Each number is 500 + 40 x the weight over its row's rms, rounded and kept within 0 to 999. Layers, rows and columns count from 0. Numbers have three digits each. The size before them is the row's rms in percent of the matrix's.

# layer 2 MLP down (transposed), 3072x768, rms 0.0705, rows 523-663, columns 528-575
116:483515469496529530519510482486481476522521466475520557459522482521536498531472478524476496504530467492491498528478551556518496429514511499503571
030:472548543544481471465563535535508456530465460524517500515527452489477565503502531504561507469471515559567473557527478479541462512520487583438495
115:530434426513464524444416496437486481561442490558528479508457464533549557525489455398605511464504549530600456483512532482395496509483491502459525
033:510541457420508569492464455525501545552516496469494493515512519483525500492484466502422508582505558548519454557535565492510480569492444481467475
116:467458530514453389469451533545497548502514507524441553410437535503512546491490479493493502533491488530507552515495488504478443506475502543474465
109:470549451480502508565428500553539553513531463468485447412460418447491490471553487466479425384606580550461473546520442427533444519549550455496527
112:535425512509489486529499494490475539507470477552524466484474484516533517484433464551503589509459489571502476525543521507499505525533510494518559
033:403519527491533463566475542526463414465538474472481521456480512524445483468506468556481473474556543501579477502481469502527455490508469512484482
108:496552450515552491536444507469525481476461518502486462484492540430474588479497502557502448545430442583459542487503470497526393519515512459523452
117:478526495488526561471445553476473531550528479518451521458516481405517495475574442528500475551511476538486499470504535506496542521533473522534477
100:500562476413566450489475538478524559506474486470449613457501453452487481568517476463488426460461472537488505526483519431535465542523502555468546
117:460433491491517512542534448429484528407583538430564502542523521477589518472517463543413456503435460419499519457561422430430489537615487560541501
117:498531474491536481563458495462480514515568523492451470430519523515438549549526492490508489417515445503495572404467562478481404509458490504502522
034:521518469393469512500511496447474504544455520547479474508512511495491533574536510485482499491555461445527555411593491527527523483511520481487499
116:522507435461521505537438535520526443510571503555476490483494533496507462504450513478516474492562477547468510551549465503486485534482477510501465
111:477502546460490507485521513464449499566543447534494511537562446494538497502566501524539478472457510415496485506556477511490507449511492576512470
106:480432546533429459482553475477496532475456481530455455517545471494456510567421448491495471454571620507462531459488453449487440489447449532488421
118:517585431519472494428389559496566519566551537527453543492471450507545526510517524498480517529450525543504469477455514491534548515495509477525570
115:456499475424504520547519505482547541450529572465458543499499527516527597468449499482516502563538461502412455487540479486520471496445548441455571
116:477451521454533489514564459455567456460492516425519428483457511542492472529511494530583455515450570492575479489530476484444471514483509388531498
051:478510485560475555512525554587564538463471510483444501473543527564519492550548458520495499521476474547541548493540559506537501435525549512419523
028:529383554443473533496532499483454477423377505421554489499491516531481476512412498523478578495474515531469600481456545465489525485489505454540544
094:513572494451558548486447526517481464497494541430565568527465570459511529472476510502528569532453494497517515436540452550471588504501506562595497
025:549540540527456500487544539471506502459450522537468543511464523476496504502529488480526497462467512508462497466498539549532489469531525496501433
121:527509459501564490435573521530581525475543502532512552531511457557511509472470453462623516459524448576516531473490478470424445445479517467413456
110:423472501501559525508528523516506456474502550531510519525506521522405500502495482491542436473488536451494476399520584474518527453542536466493553
113:495553523485520492494384532475545478491515471433522488475471465458513542487483468453461441494526451455525506471523536476493513587473526463543506
063:461511467493544517565434492446569483545477461474506500479501599536466451458552535551553479468486566495500431461473465481480446501530556503522593
120:498487461504483431500533499463462497458530498499482480540478409512478636472499495476444593511547483493470489504515496505479452463511478554536463
117:455435559529443493536460532410522579554497525475489488478521541514516522418503460539504468504479505536506453457508512493537492501537524556549472
105:471546463482516445446481463472481531504506539494512478451451473523517501545430461571564559547542495436435479416501482511487471469431529557526495
115:511469467520486455481506478472441528500411528536458472499491499411506479468517526501531468432516531543380506531496498487455422521460451452491514
037:548459469462493529461493535490599523481518546526476435512509506573464534401455454477574510490504514443468447448534485529457506500472542491472517
114:561516503558533490573519446509527470490459493510439493478494489481415529499464555467470465492544492540607470516522484526547421460481533440531529
110:472498532552478487507408516482464486472468456539487463495432494525477517531547481474438531522553442533520555453435483551496546519547491430490425
120:508584419512513490601534551517449517530454464489578472451474498465513542493512506513455475557473508540520494465447583442446584495532513593509456
109:435481490500550468501476527499489576486532481489514482463492535549480570491507448473474532410440547496406544538500509503467475467471510536561484
112:474476467526449540457487474546484517457519486412448498529456538472533458507461499537536441507504478503557521549572500474526439489569434493536410
116:530423481468515509487550521477529607458555595495496553489440505461496492560523548505494532434499482496560582543497538517435519504520480443478536
114:513514452504523494448440428521500554461413471509469461425446522479472545451563463562492474504493492399527541482545415496499453519497513538524433
116:485420444475497465473533478612508485458476513385463479441507524476506491549567451478518546463487543536469545478380431424512410471532509455461559
116:542517486493518520499462414554498524507497429401527549594469471507483513482472517507565472633497465489525526554465496487486483513522505537471606
037:486525483498493447506565498462442516457548552570431504506421472566530498476570435397552499508522542522527461486472495556548453526415470550550484
057:495485482494558458525496511466454466454520537489381435526465605532458483517476471565517529539512479470547464496556520519532512435487526565528545
117:487530563486500488453479524478509443504513447502503553549511456480522485539477434418441451520557518481526408511533523568535486414514572431549523
112:562450521523461494462492540463481567482567452523470519470576483557447573502546535545456515479462482495489495468457535479530416487449486518474461
106:487426463452515491523478524561496516530599413449502598509454493528507486584466522595477627453500475470515493529544502461494483575465549511451474
117:468421449489576402463503474494468545455471486484495564487536554474493548595543573500520525477438587501474540509458434554535480447550516524525537
114:530470521517502499515458514560475484452447560507524549504529534520500478507502544586558509529530500493518555571517494500383491486541544496470503
113:509447532512516475430499546520484540434527473473525495516528526450502549527489483444481511517497489490484511514496453495454545528535493434507522
110:506504510469467491478504406455487498481457490495510561533509493517514531547489468521456470511558494487487469426459483521545466478435468515504557
037:478514480459531491481469544537477520424511461443497534480485457498455433495508477502480490508432586470465485495520471581504446530496514528480455
113:533490588471528464505523531465487458560421546567513546567502520479533544421532520479448461553468518535543470526497483480477526462490405519593440
111:570466526572476493460402507468456485458517573538457506528494529427432497524521506508544493495488555488416439556527493481481519568504487560481560
113:458495565493470592548474413473460470500476526481503517502536432534500536523523517517582481486480518449461548570557536553475466480565509468503498
116:514587512557457512558521458498487496512540510539520527497492465524531494518460427530530448503448445543498508569434468462561466415535519516574519
113:479543546427492500499474493511534473487535496493453449443505518465515440472528480486559441509496472467510553467573537500482518488524430498441556
118:521468486579514481554555582497493464467426505540481580586488508480517517470450536456519525488488556433565484501549489612481463488490506500501490
099:449462530437506394537476467482457497476493542481487547462561522440516517541497526513475506479540558403557479492531497520512483487541541514495525
118:510510455536524460514496455583560489540464459438475516495453499557442523554479493514457540475521508506534457546454461526499444539516502515510413
032:494507387532538499541466531505512527478461517540440581455456464517484484505445453569520516441585457508453508552426572474544485477495555567492511
115:460489461461470459551496583465491504560458553523494597441549443524481567488603430575550502411513515554538516504504476450541520438516489514463449
060:556478483564426472481549558581518407421618554507466517498538543521417520534415487483479559531515521514478440575411594511511511537447514584489472
114:492547556497458471510448505459428477468525547447462510520521441506526529498541478513439534504506500564448520457501458502509504493549483508526507
072:461507555485461468402533592422474475463525511493499513481391453498505474547522496484497527526551573514535490467485477518476457480489500513481559
109:442492504544493446478531550484547460542495527463522494545440479507456496450519444509501469519494495484463505476498463487506528552535530424477529
106:437387538536474461482430557543491482482568524512534540462494485497505537528515545485529500475501530520506439418579552542537457554482480498500497
016:502536511526493507471490457456451499503391518459424446478484480453382470545547532495475493562507455597437456448566547452471537447488456501527453
108:439488566542563428547513475533482482528563494490462478472544553488537492458428561458474453550541531538490554436553441579523477473496496477485488
117:564504484538519498504486537494520518457503409519507463465490487559499479581469548515495490477495528509502516444454495480573500550521461561497528
118:449534494498498552471510486461522478608496480475450475455550477503462499502515490510493499572509561468452461565514504512531429473566491485449464
110:447518483473468492579462506513461478460437510507458435509502513510478458470450424457459522487472516532474455520451576512562477472483425528509529
033:524548464570476448436519575505492457563529574460513467507521484512487570530538472455415445453482512491519481591535467494500495500556515530472466
108:442494457508522518561494476515488463456434482512505515418510440487459506479512548480490460497525512459395479550516483456469493581515488448500481
064:574492563519446445477502555497525468408488553491434505518475530419507543507475583458511453513508497453465505509580462545460430579522502512558538
109:492502461473537484501473492490540456456479494542604462490470502494491450516542540422549539527559475490543476454547533427535519527466518555528533
046:462473527537540492511458512489506531543458488473437471453471562439459452588506493501522540542459460538501475510551576544504464506560552461483511
119:505451477524546456575545483460512486507484502469535487557535487491481481557516458581557497485487462489413477522491519569501476540525494571531420
067:499483522469525509502521446446563468581520465534538530471436408544461428458482482445489555525539497512428486472486539616515534482587544532493527
038:529446567522470549481480509412450519487481543522519524575486464503511496503469456439501480542495428554507440488464446442437446578560535539508451
120:586557498470537449422417479504534501532593518505441529493449504453444523470503488492502495574615547489492488472540443498532454546511560543430506
022:379526487498493545500505469515547441523523523486540468499550522477527510445467500533424503429466489486468529538546510544463479450497507529490494
114:546517540481499518570480480442534482470469505515543454419507518543467467527536536452534526526469458500562574438513534479551457566560452408507485
113:556436471420462481529468552530511466505508555574515491511484568535502528575473510439474453542484466473468541530533548539479441460480548437550512
112:507569457467492502437489515513493562467425439488472488486514499487529496543553560557511492467540622507537489531571490512542429529513548475545542
116:456469488499510482498495578467504522475565551520559489466554521460555435487526532522431611484562519447511554504524523562435464486495534491512546
117:481457498492519477555521470443444504440486524501521439421432480483507479463437505508509464484545447440511523469524449491508473479471492466487576
112:531505472537427524510587547479499555561456541593500514555440488548476493459436453458512525495539512517482493450592416466468438539483508494522510
029:515494508530419476435481475417454473463541525539558418524502482520542536560473523468505538528515520487462507527564540514551466491514491625429544
117:480556459545517466536556505573536536508514458511495490466481510450460479515602488520478520458502438535448500481495485500542525471474517525540458
035:454542427507502461480538502546498553557538444488456447485509445479527502454513404515492535586582563496525495528499540499551466519456419465470514
112:482458449496437510438485460538501497459538585485514533466483497457453485517441495438536508445466496454492449501518534500526512521496541420433476
034:526515527496484574574518470466445556447453496541488465455479464591523457507488573523509501485445524472495484525456469488513408487515571472546516
116:528442444560474526466549535480471512484551436528427484443472479481504488444456485559463499506437493476474449514468504510544455503467479505467491
116:503467519464489487543414575606440507487544525514507507437553530480484477511477563442533506520479505449514517489482499472446517486534576581491493
112:445496534479570516555450473464453533510551489410525415448544486481539561506470521551567538569475509529480477471487539440549515467542503465406514
062:496474487551496426541526499524446466511495470540436517456470573536532517524494515427495488519464493474535537433579520492551576440492448503495451
115:513534482562534522541470529441547550512461492525551451494485526536523572464458543462544555464555515442510476423517490552551469475449450411575511
086:509601459448438533578479391463548466529525512502454511474483554536603476478497455553490501554500578488506521568504461538436557485503495499509536
114:439465505508519408523544544542506513577583518494526472471507484571497554500498490413507436502506559466443475461457484536543474560583444499542522
056:464463441477542454426511461516535535519529552530482488482459543480548543549511445459440620568508423503474518511532467475567434557576524522450468
122:525508494533516448504516444473456533473488530499482585479463567545469513458492487490448444558516499570520465522500547530413503471537477472473549
112:443495453471405474459453537485523497442502467522527525426497426489488522463549482470531505444499454460446483514483485479564440479502529441439523
045:528471459543413575483473426437522531510559503575508495404537456473478518518467451492577444523538525400486477518511494467489493438486450573491513
111:542514510474475485486510574509476542458515482490453482463555525452438488549489511494563462510545537515465485495515505460568474525514586524535527
109:480479528479538550615462529526422505512545454497517486524505539473462529518432487459508537526507465506489506534476448572455446456471501477473503
120:554485461448538570439529528539531565547495545475553484508511489491488548483508450511562458615511488503492466492634523536531540507502534522553510
111:513459529511547514497572495480443508459568458607515474441499527534540439474497486554558526457584585420517530460459541505523475515539453526550506
118:488477542465517544527496462489457476470499466498553473488459538521494467465462459510458549481509489489469479429458404491471487506502495542491462
116:396570516506551512463522515537481486513492448512446526459486521515557498553477536535485494471513536493455512478466512561521450482419484495447534
112:512464526514560582473477447434493568497487514466417514472437514479541429485465501555465550600502533586500516434461559535514522532499435461541480
114:530487470544551430581464500542556520508538461532588451518428501539485426478495451488475588521591473546440550512512466465557554563524487497558548
043:510557538500508465523590521446475518546491461430510504452487499522451566507572576532549478503536495430537524499500565607564524476446540516542531
117:528409485489498492488479502462577503578568538514473518500457505438409508523555448486478513466469485521426519458500443491524483596460559480451493
107:460499427556540457511546507462495516455561504487472500435420435499525507478524533455460432497525549507576449443467440516510415522519486515509494
116:454487500445488506420477515468468480550483447548521470512504497492504554498533482504555486445436451528512546516484488473482552493487500449481517
036:473532444499459492455500512499483540476508462604516517422440434400503465526499492598518532463525461545553503492505504518482501509522447407554493
114:479475556551582474510521450496531543532484476454508432489438456428470574509552463531494452503489498446470491532455528512490465530477553503472525
109:516504540545518519516521509430499505496526476457500522474460446516451462563496523502525446481480489393450487524525490527471444558501530555520577
118:491492608476520492479582421473541494482565518586532482515538455492470583482528503532505518534498523525499486497515519460448519549496537443521432
027:501497444469494534516464508536539515541486508474508487583461496492576516445517490503510516503446481485502521551466482564506451510577460488537510
112:473497562515545563542457471469478486443443478494460426503511580515463499553471462476472531475427550424502478479545531529477526415488436554544609
112:449497521528522543512435454475470589477506491532437560477557498438483464527528428561548464445463536485556513466433509548510499488520439534512526
105:437490493561433588538500539535531508499508542546528497498432495485518512526473512491492520476574526501502506522452519398497476485511519485493474
116:512447551584523472468501487455382473483490509532551456470508460533491490537451496500457400548472510444529443564521429491465495547472521519506451
029:510584524502502513499464592548475490494394467461568555475506538509484479482574552465519533491426447478520515496537489453520468500485580509423516
119:489505482495486523515490562498542430454473416418477510506429450506514489527459470499537538485562554426420522500438430520530524484514476493509514
057:509486453500488480544461512501534517415567481502514470404553545547496472421547512470523459490507489522542493518555471476446564454501490544457511
116:448521557578532473545512495580543496448515442521467538572583465526435512435515548467477510507399486459430539511508485539495497512506497499487466
051:464504507472437493462518505458424417441533529461488450512523521446524491525439484447599478445448513525434465498461509511445543473551483493517539
114:463480547534528407557499526559491572478548555441568489515430521458451481551479538489473489495552478451554467531540472498492466447494451507462524
056:454471508516509576510510527481457561449498550543463471498480466528535450519491474524516477454529517449483563491490542502500469540416431489501478
117:481548560475520500505419616464503488462497517506490440525495564512474472491474510510493493473449446471458510558498535484460505535450443410525476
049:540504559485480511498503552530549522492424447484454548473504480512511523579493487412439484485444483516567427525556518542489459522454497474552453
065:523445447454471579449443544477406489589530474522488466549504443504540462531471496479539451494617549522519463483534527479542484471598516443519484
056:420558478495488449442490589521464474537486519457511467520491420494493476535495516470477476480466538558472514480545556422502516448497568528504487
115:458508488469485476524416491454547546520532607532521460568550494519445415538490529415516498537513555462502457481473530483470501486552507440553480
034:486446442494487471521486506469536567446472491511550514480458558537462493520496472507524438428524483495518512433472479447491450535443557465457557
112:482533450517493508567500498515502477488523448478495477571483438558535394519462591510471494521501479484580525555511498456475499478487524445501520
039:473538545485476523565425524543433506494524437468519502502569458483450523542532533517521431500445422470480516520594515471422475515465556473474523
069:499513470494567534561517538489418536524565493565450508529500517464486519487527458568479548460476525530493548472511483491494492538598534464567521
# layer 2 MLP up, 3072x768, rms 0.0683, rows 524-664, columns 528-575
025:445501434533484475492512536505502504469554550501578585505472530487499443415573505536523450502433505604464538568470504539536443554459495529499529
119:461526584532533450481456487489478509555536510395483381459513497564498492528534563485510514464483482479522578455542512475603547518531539580480437
033:495441460463465519453518582535514537447529567491515498569527503473405473517467528558526518583505530442414521492496421554535524525548486536495493
117:517513445496459500486462428571491469426444538460516522428444548478444460574519524443460535535480444488503479498505477482465455581512510522474494
112:498490524538508450477516522556459540545468541513456457464424476507507513480459556521478517571568606519516533568464436509500536528587527489553481
113:454527450544464431444502571583482458552580439588556459472424510499465566512503560452474560557487481529560485503557477536498506487497552469465383
034:513554471433537550530509486476505559497463523494526521559531501513528498503437516454565537496482574507508415507505546475489487556530503515540512
101:535556450533501546505487443502477527511489544464443510527498529474446465534559452497576486564578541455524502478469530539510545503505473493537492
115:501580583509503600498530452496493459457508532492390489506496457529493479497477493539469482465507527485543482485475454485511559510472555499535469
102:471504501442480495507502456446479562487515437623483470508499486501559422488537561533490506585500443519494549412519473530531482501446513509484566
131:527443500429453501529527440537493501530552571492486495531526516458497517625557508494463523575517419467498561477523430408511540445480444518400480
108:518468475513539450513467484461442470495490557439487424480575488469547503482526482507534470550542508443457550401480414445552501488512493422472465
029:582516478498491479519489388511497524461568456558455459516494490471570474534446467489501534534552456544502471466523474445516484502461460518543516
119:628547555506510467531447557560494494524497497473499533402510485511498434565484532495449477463500423504476476503474477520458461547460503480493487
106:483546534505526518568512449481430509516424459516491537441470511556486507522570579450441511456467435507463485493520458527540570497457461500450484
101:542514502521400501509515480537498404483443452456505362486499537493477411545551457463512410526448531470475501492494465513482488480482533544449499
121:508514564481474546458432561480483521501574454542494460507466497581459497468465464518453586478564536499498536551459533506509493435515531490489467
099:514487458483508568510524476485522533419481550513488536553522520561510560498474518542470544479436373558454550509564518474498523513488597492423538
120:510510497471542429439515478565526505520512477515524495484442584504548525525509479515539538487479505470497490503495495476521506549520477486550483
040:544464496448471441575587478499451484396537440493479482485475480522466542519470521542505539531517403499554505518475435496566523505575455535500480
025:514546557445451540508549444531527534488549469514537447525503536560482543504553494404455544516535538543453481501431415569497514528515458592574505
079:451510509502389514513480530533505499508458576462588526512472483504528551433458518504460544571505464506470502470488485448540470567550497477511522
023:537442523475372456500501391514426536483442476520470565511470565455487454546481527540527540530476506517462520499518537495468488486510468489486505
127:502456529519507497509516560516503432440463553462489476455488501526511452502506479468496529490488529557512510549476562437482517509552552443437469
117:538466500455510444493535457527561441480475462466464516477461518590449489526471520483536446431506488484535534502571570501540513536542513428412509
110:491485497529452552473418495527529484527424485578483535443551509456522523513503526466504511510521485430491534579555488479549560462515504507543539
050:562510507479486516512648502506500479557487542540499468579547535498567500560423525527457498427523528447505510566503544491493534455501434490551514
121:533525432390462499419548528569487470436535520477490538532480485475533519539454535490489478536398459500460476523582527532460473444413507469520525
116:523446604452562490480440500458545586543397471483427479470454516593508534381545494524522445507480489500457497519545490489501545476457532423459543
116:545510524430455508558538537565475522499492480537493448506453551567495443499567402603515495559514497507446430505454529480467562474606432586509475
098:486530524541500482438481453439526538489472533531460470525528499519514485495488542477491500496465510533501471517425484469422499443434425469461502
030:464552489502479488471538507511463522503534547475417526487449542468525505523417520535501468493479445556453567586490470501579515454481476509500478
113:528499522533450389549519471455483482514492432474459506537506524470465458433458522479521444495490515521508485451480499580460494527553466432488518
108:500536428450497491405448544527506527599507498480628492459496488367473479497457492490498578521544455530475475530449469453504552507481495430452455
119:424520502435544533564550524570494556506565523483504437545475497483530484507518489547510573491545448523527548498493556482518421505484536568543482
110:603456540530459497471514451419489543472525533496472491464508515548483564529504489463487495503493461486507505536476530550498510492471503472475509
105:504457528493545475458419425456431495531518553464441540489464504468465518482460601493527561454508488461482502474487415420492569492520499484561484
120:438535470518518488466491483433493486521473559488494483471595509469429574516459561510532511461522505597501430624477515539529533536467537453500536
120:529501619564425465479559528486484501461521491499540460461517481522516476507455533450533506442506506515533507538459489568508527484537530524421556
122:483411489465542529437523498542521536460489414505609488468481526519479537587560455424520471506497476538512484546474537544508498521505554489495544
114:551435445484583508500534495563401518530469578476542523544533515545534465425533504492527526523480504433566564510510441492442506536543476501534526
033:549520485578469509548450520531565454539482497555431499482547491570488525504513480561401526520494491529502454559457525533508470501497495521525586
046:429529544464482493637493485536494531475467455511565529538552517498519555482441522469452479474494606541521517495452524510482568475509471514464441
118:477482539517423439467505526447485488508510533467439441564513517437446515581523546516455562467504462497536490497499562492576564476556506460517508
119:474464466573468523556487508510461504510437463478557474486569492550517451529531459575473452539567453537520487439483569538472526502498513556577502
110:444471474465465447474490484499557467472452574506532458534501506448534442460504518565530434494531608476474487545474547460481421439519521535508444
123:438504504456481541512553502498489539480479509528520466529542544517448492511523473553440475530462522503542503573496446464470560473531477472476544
100:472513595543527469546544477543497482500530593495559567493467506444463473518533500500477558526518507471571556530468472524571500538504459442421512
115:550513507463492508550587539610507486484467453527525477525531445546479501573520503547455621608517458518544508428509505405423470501441473475456470
107:512488553457550551547489493549562520542478468468518475524475545471503498481547439482471505528447510443512449487446485415551523487460485527474506
030:497538502496480482537494539563476457495543444466530613473579488524469606520539537553557522489475503467540505511519578495516508537459462472485478
122:605500493510486503554567498450561509479438425512562527525507504570508519476510508521481496477512530459596520420533494454500509502519562442461462
111:479564546465440495451426545524505487528541504493511531487558446455509498450421443457488497553504562421484460532428522504532559473515495583515499
119:548513511534484482485538408504435550470503509501436485483543446483495487509457554488500548518423468510457560484494482430459577527507517530494418
120:521503491548615478523574563481506526497479544525509553589569489573463569531498472462429471566545472458505470464568509473464559562444504549422562
116:533442481496508551520482417500472482509548468477428522523466485509508506533553521540496505560512481446532489476477456489499508494421466458483579
128:524488535511466470506475511475564555499474538481468505554497548450488387555451477504494456464473476487489552478557479481482501491532480562483485
086:468494493492575479511547551564533487409492542507533542527445456421540457576500506486480503473453531497481502494484456475503500488505496482504579
118:384500465488524449514596467458479489472554574517498473542500463513523449488515462520513437498419510494555451480507424431502530461546493530461504
029:584491483504440506536520470498443466506479416525475549449452493512522517497466485505513499481497516455561478526448449505491517527483463454529451
116:486525536486527525517485589457495507499580415487464540493514529487552509448484533501494474501502507487476515502486596515588462519515505453534514
049:466502475505468513522563413483463535454506449475474492527508523501576484456417499477586526480452484538475476487551527516519509473570482452579522
122:462470562508518475384488513443503502482442562454486466398567506525473459541499473451505493499538552532574533459438513534502487537488504474486483
055:509513505479458492538527534525450436419517549569499485460490442556566504512516455468559538523508537434489466472552491409498557467583468440485459
113:551470514535519455479523486523523475525464548510469559510413498479522531432452530492465532439493591512486560419475437460493494553457518429479471
114:442529567482463559475477505557482481553397535506546458502498458570527554518527488551477456508490495534510555578548445535519461484494495518387512
017:588457494436420429462537508523488515455511529450504483538486506493549482430421518513430494483518473539454517514452509541553522436481553585469473
100:550455540568431491514454545520553532478513513505474526417509518526492536565503485517567490518524484438470585446495488547523531550506513455524511
115:487482537573574582500544497505541498502484549518474499442532524538426476543514499492525459548514533470558480539450503445522528494518494488558587
119:478540488501554477555553460510435479488535474501505500407459477525571514533501502498484474436478567501528473559501466554541477476464547529437490
103:483478537524491494554523468477520470509497544521488414484560574525480457613482525468499485447511471499457541469565466555528561462508516495488502
030:442461396478530495442585466434596571507488480546528545517552512539505503455495571498459499427545465526508460554492509469553517440487401492469567
114:534538460519460527604479495566457527493451567444518469458488504519496531483443475451463447498538578469511533545473523499473481480431545503494518
053:454467455524480477507537494470463583398487528501488515609520491500479490501576539534431542545519542529519586513466481505536428531465503515546466
107:463431451591452518509524451516507507498424518547435480476526490515495452463508559462507445571533500467508532469467461526510532505454484577465442
037:487541467588566530517495533505555478523480539522489446478555507530528489490520555488497434450440495453567512546397411527553521499522520494581556
124:466418447428594456444476483458512402457537512462566524482501454525490487488501464560438562500431475481524478459500518507422493506515430495447519
053:517510493498503520473432540495528504498549496441542437472574524508490573434497507498496545524579546516463501453488503394463476553491487429491505
033:563465438499510451508478555526466475477510463505506511545556505515446503552492512493508494490511485467442500506498551497484465519516408562535543
141:531490499507496483547517590449438575510537525448518504424511497506511515538382449470493535482425551492488558542456486497540492478481521463532484
022:514482476556458502554561472406548522544502494537442517552536549511560487453522454477557471470544505513567466503479507512468557474486453547505504
094:555488533497404467503487491481503534484479443532561432475603455509548507547529545456416496544503509469482531487401484448558580492539463484463474
119:537521451533560530566498520502483454491490513572462510513556364539499446418515511555519451393511493516536498481453516499526514550475585457505519
107:496496494550472439417451458516480524502455544518506483529527538534478480492471498482449463488423486482497528549444518527553503431544487443528471
126:468585508521500468562480487478469588460520541501474490453509513471532519498520587560414483551481495459528521606553526574535565493489526478511528
121:449431522427503523478510482561521525530525535421345492516495534465541510530503502487437554495504512447462530502528453445514471545531507492497465
107:494508555448409516528493455519523484480456515508578496491522553541499496523481480560493480512567518468479536480509460457421550512468487536456427
028:547492494458416535561509558527504489483506428454450503553502546486474445446471507595516423573514435479505510563543517467488576515467435501471528
115:469455563461471474460564587565499541493482529498493447434418508495516479462528503476476489486534577467474557541436468477560494513498517547502530
037:507495535493466524453516498507588514512470492538484523523497488492579508526545531561580511484465413523452535530492466471524523530503552529416455
103:480528465575513531432470476489453532462413458525498506594451447528567495501445457469524551507433554502561450473478510445465533488472436564486463
028:532481482478545541509480473469538476470523493447491424535460531458551552463509506484462489477519482504506516543543518513535557475535475529536460
115:488548482484503477406489499555480589430505539493451510494522552499506506475459464482527414539479544475495490505520493508461564512497415464552518
110:500522561551499539518482519576556508506480487493510490479489479450478522497508489510525471498482495426522537567447511544454517435493476500461521
107:596518564471456475488558516488564483577510471487477542548574563520483477501550572512525535505485539568492507520555522541505502490566441495544530
057:610510508528439563522485491568494496504491536460441550466493435509546482519567513552466533492497541483464522537590512504504498517468505460503499
114:544526525510544545561494503450527456523570529445517486511558503505549568414538449536480501504485439443489519481557491502502514424480524452514523
075:520516556458576516477545504450541463531442506460536528457489494533486451547494518444530528503506538457552457492536452486467467480438503526591524
118:487477498483498524534461565526511485511602519471517471595498522515546570510465535492508474481649507567474426530485541484478546474534468453462529
045:466479462526500570499518514513480532532524489501466484572509558505565482491575553565523464524451435465465574533514465462539455536495516529481527
126:517510501524463595506467462493420495476476480576499502511551506489524505470488541442503538477465496456503503497504503427509471547480486469493527
114:450529514500509477538569543553445460514523493505510553567554478523565514522450481454547488511524484445609555571479517515424483519506530468485514
038:471528533447511469478461481542513534488517464435471506603579504504506544524468434526495534506529526543477502462460493508465457482545509509578485
112:428502563488463529506522456477558462582528483493517544473486468479480485529540466489519526539563470440517489518487518591542489564505514472514458
102:562495521512487459511501454460576565470525498464457541547418547572511515533426508429536511488516498490516507418513547480619543502492514477515497
125:536475485565377469470498507467406461566437549527481434429512547460471429473429497489499538422440499478540483484501489457496513445523451532593464
102:535485458391542493497449455540463495431522436581522528503534591520460431460423451563498494495515551497571542489512457499488553484592495481581440
123:472486493491466566576487391531483452494465501408529514489527422464474448489508612523552544454498485483516508503550446470472543529463473466435516
107:530476475565582454479451449532479472483472468549526486472505431453544498494448501535566488414477515504495410520541471522446469481468531459510469
117:509490514447496449446486461483585470521514495500468518513438505455486434435521536577522540527522478456516470523550447484470551506497432483561553
107:555433510529455496529476434574562516521510510482534551510474572599566478506548503496466486592478499510478561511540509486550613485554434448567500
034:502544566497524547466525509499495538479483490454516525457487489505568558539503517557500575478491530494511534473515521532491538510486544526438515
124:559556397444502508455533587489432481522533497477475461508559466588525565525481506459458495465433501545514514510523533480475567521496476444464549
114:561516458575507484517450509570525483491499517485539521496484463494477569491432493472427456484527494512411473487475529458433486527580446488481465
114:433516536469505474551479507497491515531517514405488591531535469454469485425533485489537455497504526501498525467532523447503508514561538493486584
027:497456511429425470507506471485450541489466478525444503507424492563545548527443477541489604540450524567588497473533586428480497497479522415548586
109:475477553533522517492473556489496509515485519532511431442492583458487539473555445544469516491535507524528566457430586475524542522489489528425579
107:527557484529503492514444435500496527458488477522491529562433526542455513469484575582418510443517575494538461486433416446523485530583543428514538
121:496540370503478478497470464456499435497439461514440494498526452497474572490426563543521502478550526520513447474474525496469518563531560501515488
027:490537579492516474430485429441516443504485578487468424551523498543506577487476471513549550501469540441511503505557518522466527481584463512519494
118:439423510480522566515539495440491514499473534480568492431469504484507478525568425537489461491525429484567529485536441528480468488579453521448504
110:500471498515468491547551453475473454552414542430480583354484510509494419461503418523545458491507456495493564520523513513587510558458478547532464
089:485551515501455486533523457491516486475472504572532541474490500481481550489551513470496475421542469539468470516502524491519597428517527498482517
123:501476496525455521480493504530525577561451460541489533511466519482440533459487499553445415528512415511506522480514522436479516577514583525455505
026:553487496457584508549454499484484581502501543460512545440497488540538473542499525527463568483524502446543485539571449501513495423450446503549505
121:491465494514423490506481395474504429451456520518558548474504486516427479533476494488548557465427501506510515462480489465471477537444448586565452
042:474488442487473406500516442525504475474535481469526568553525511548491513490491505552544501495516503536533543515442500494561464490536499557544513
118:593542580539450513500481435533510555543539506486519459520558442467515467492543501492500490475528521464536534500519523481443521523435509469458475
041:540515437485447531550582477485493486560509544498461558557504484531486491409471496553515443550438579521492528425466474565443512492532486535595459
119:467515551463506488509481562489512559569539530523516519508535569518470517544509454483446509444527527561543528498527517629505544526434506451570508
040:476584487556474505508487507510480529470477460485459501476457560542535457532532495467489458477515505526510523558498521490479576548464492535498525
119:577486535504533489457505478497484556537519512493456531465496500476507557473505461522496501553579515545558540481491584539441513543466604526460449
039:451462518489472523540521501510508467461526548533551541462531528465478457497440414531502478544475516481493515506509493472539530520512463497543439
051:509501556510518471515493551450513561535523515483476488471510458573474549529521466472515498476467522487543490506544510557495503456453481473520499
047:517449522506527501502483460452541480425528504453508417462499500532487525520503520491525492514526472545517414602506559512473411565456502476499447
109:538536502515430451543493550520416465443552567480491453572603553420488429574499499503476518495493503451481525483524495501463433545479485534471443
032:548465519478486568529428456497514536457458508428492478545567477534488541500514543555544575439468506610520429479535503558507495474512504417537545
124:549534533466475469534488491550542518481464515520467529504514577459475556407497502514484520485529449563494563483468535514442548578532454475477497
037:557557507436530568500519554518540565477534447406530529478407531497502455424478429513471512528542575511416518484508501486580494493476475496571510
067:461541493481469534491418453521490485557465444467422471504518551476527503470476498571523547449457530590497512571457436494519549470472494520512494
111:564539565544434506394477476503481409525463514469458559524579429487533594538511449581531465496516556522579476500544466455471529438491534437507522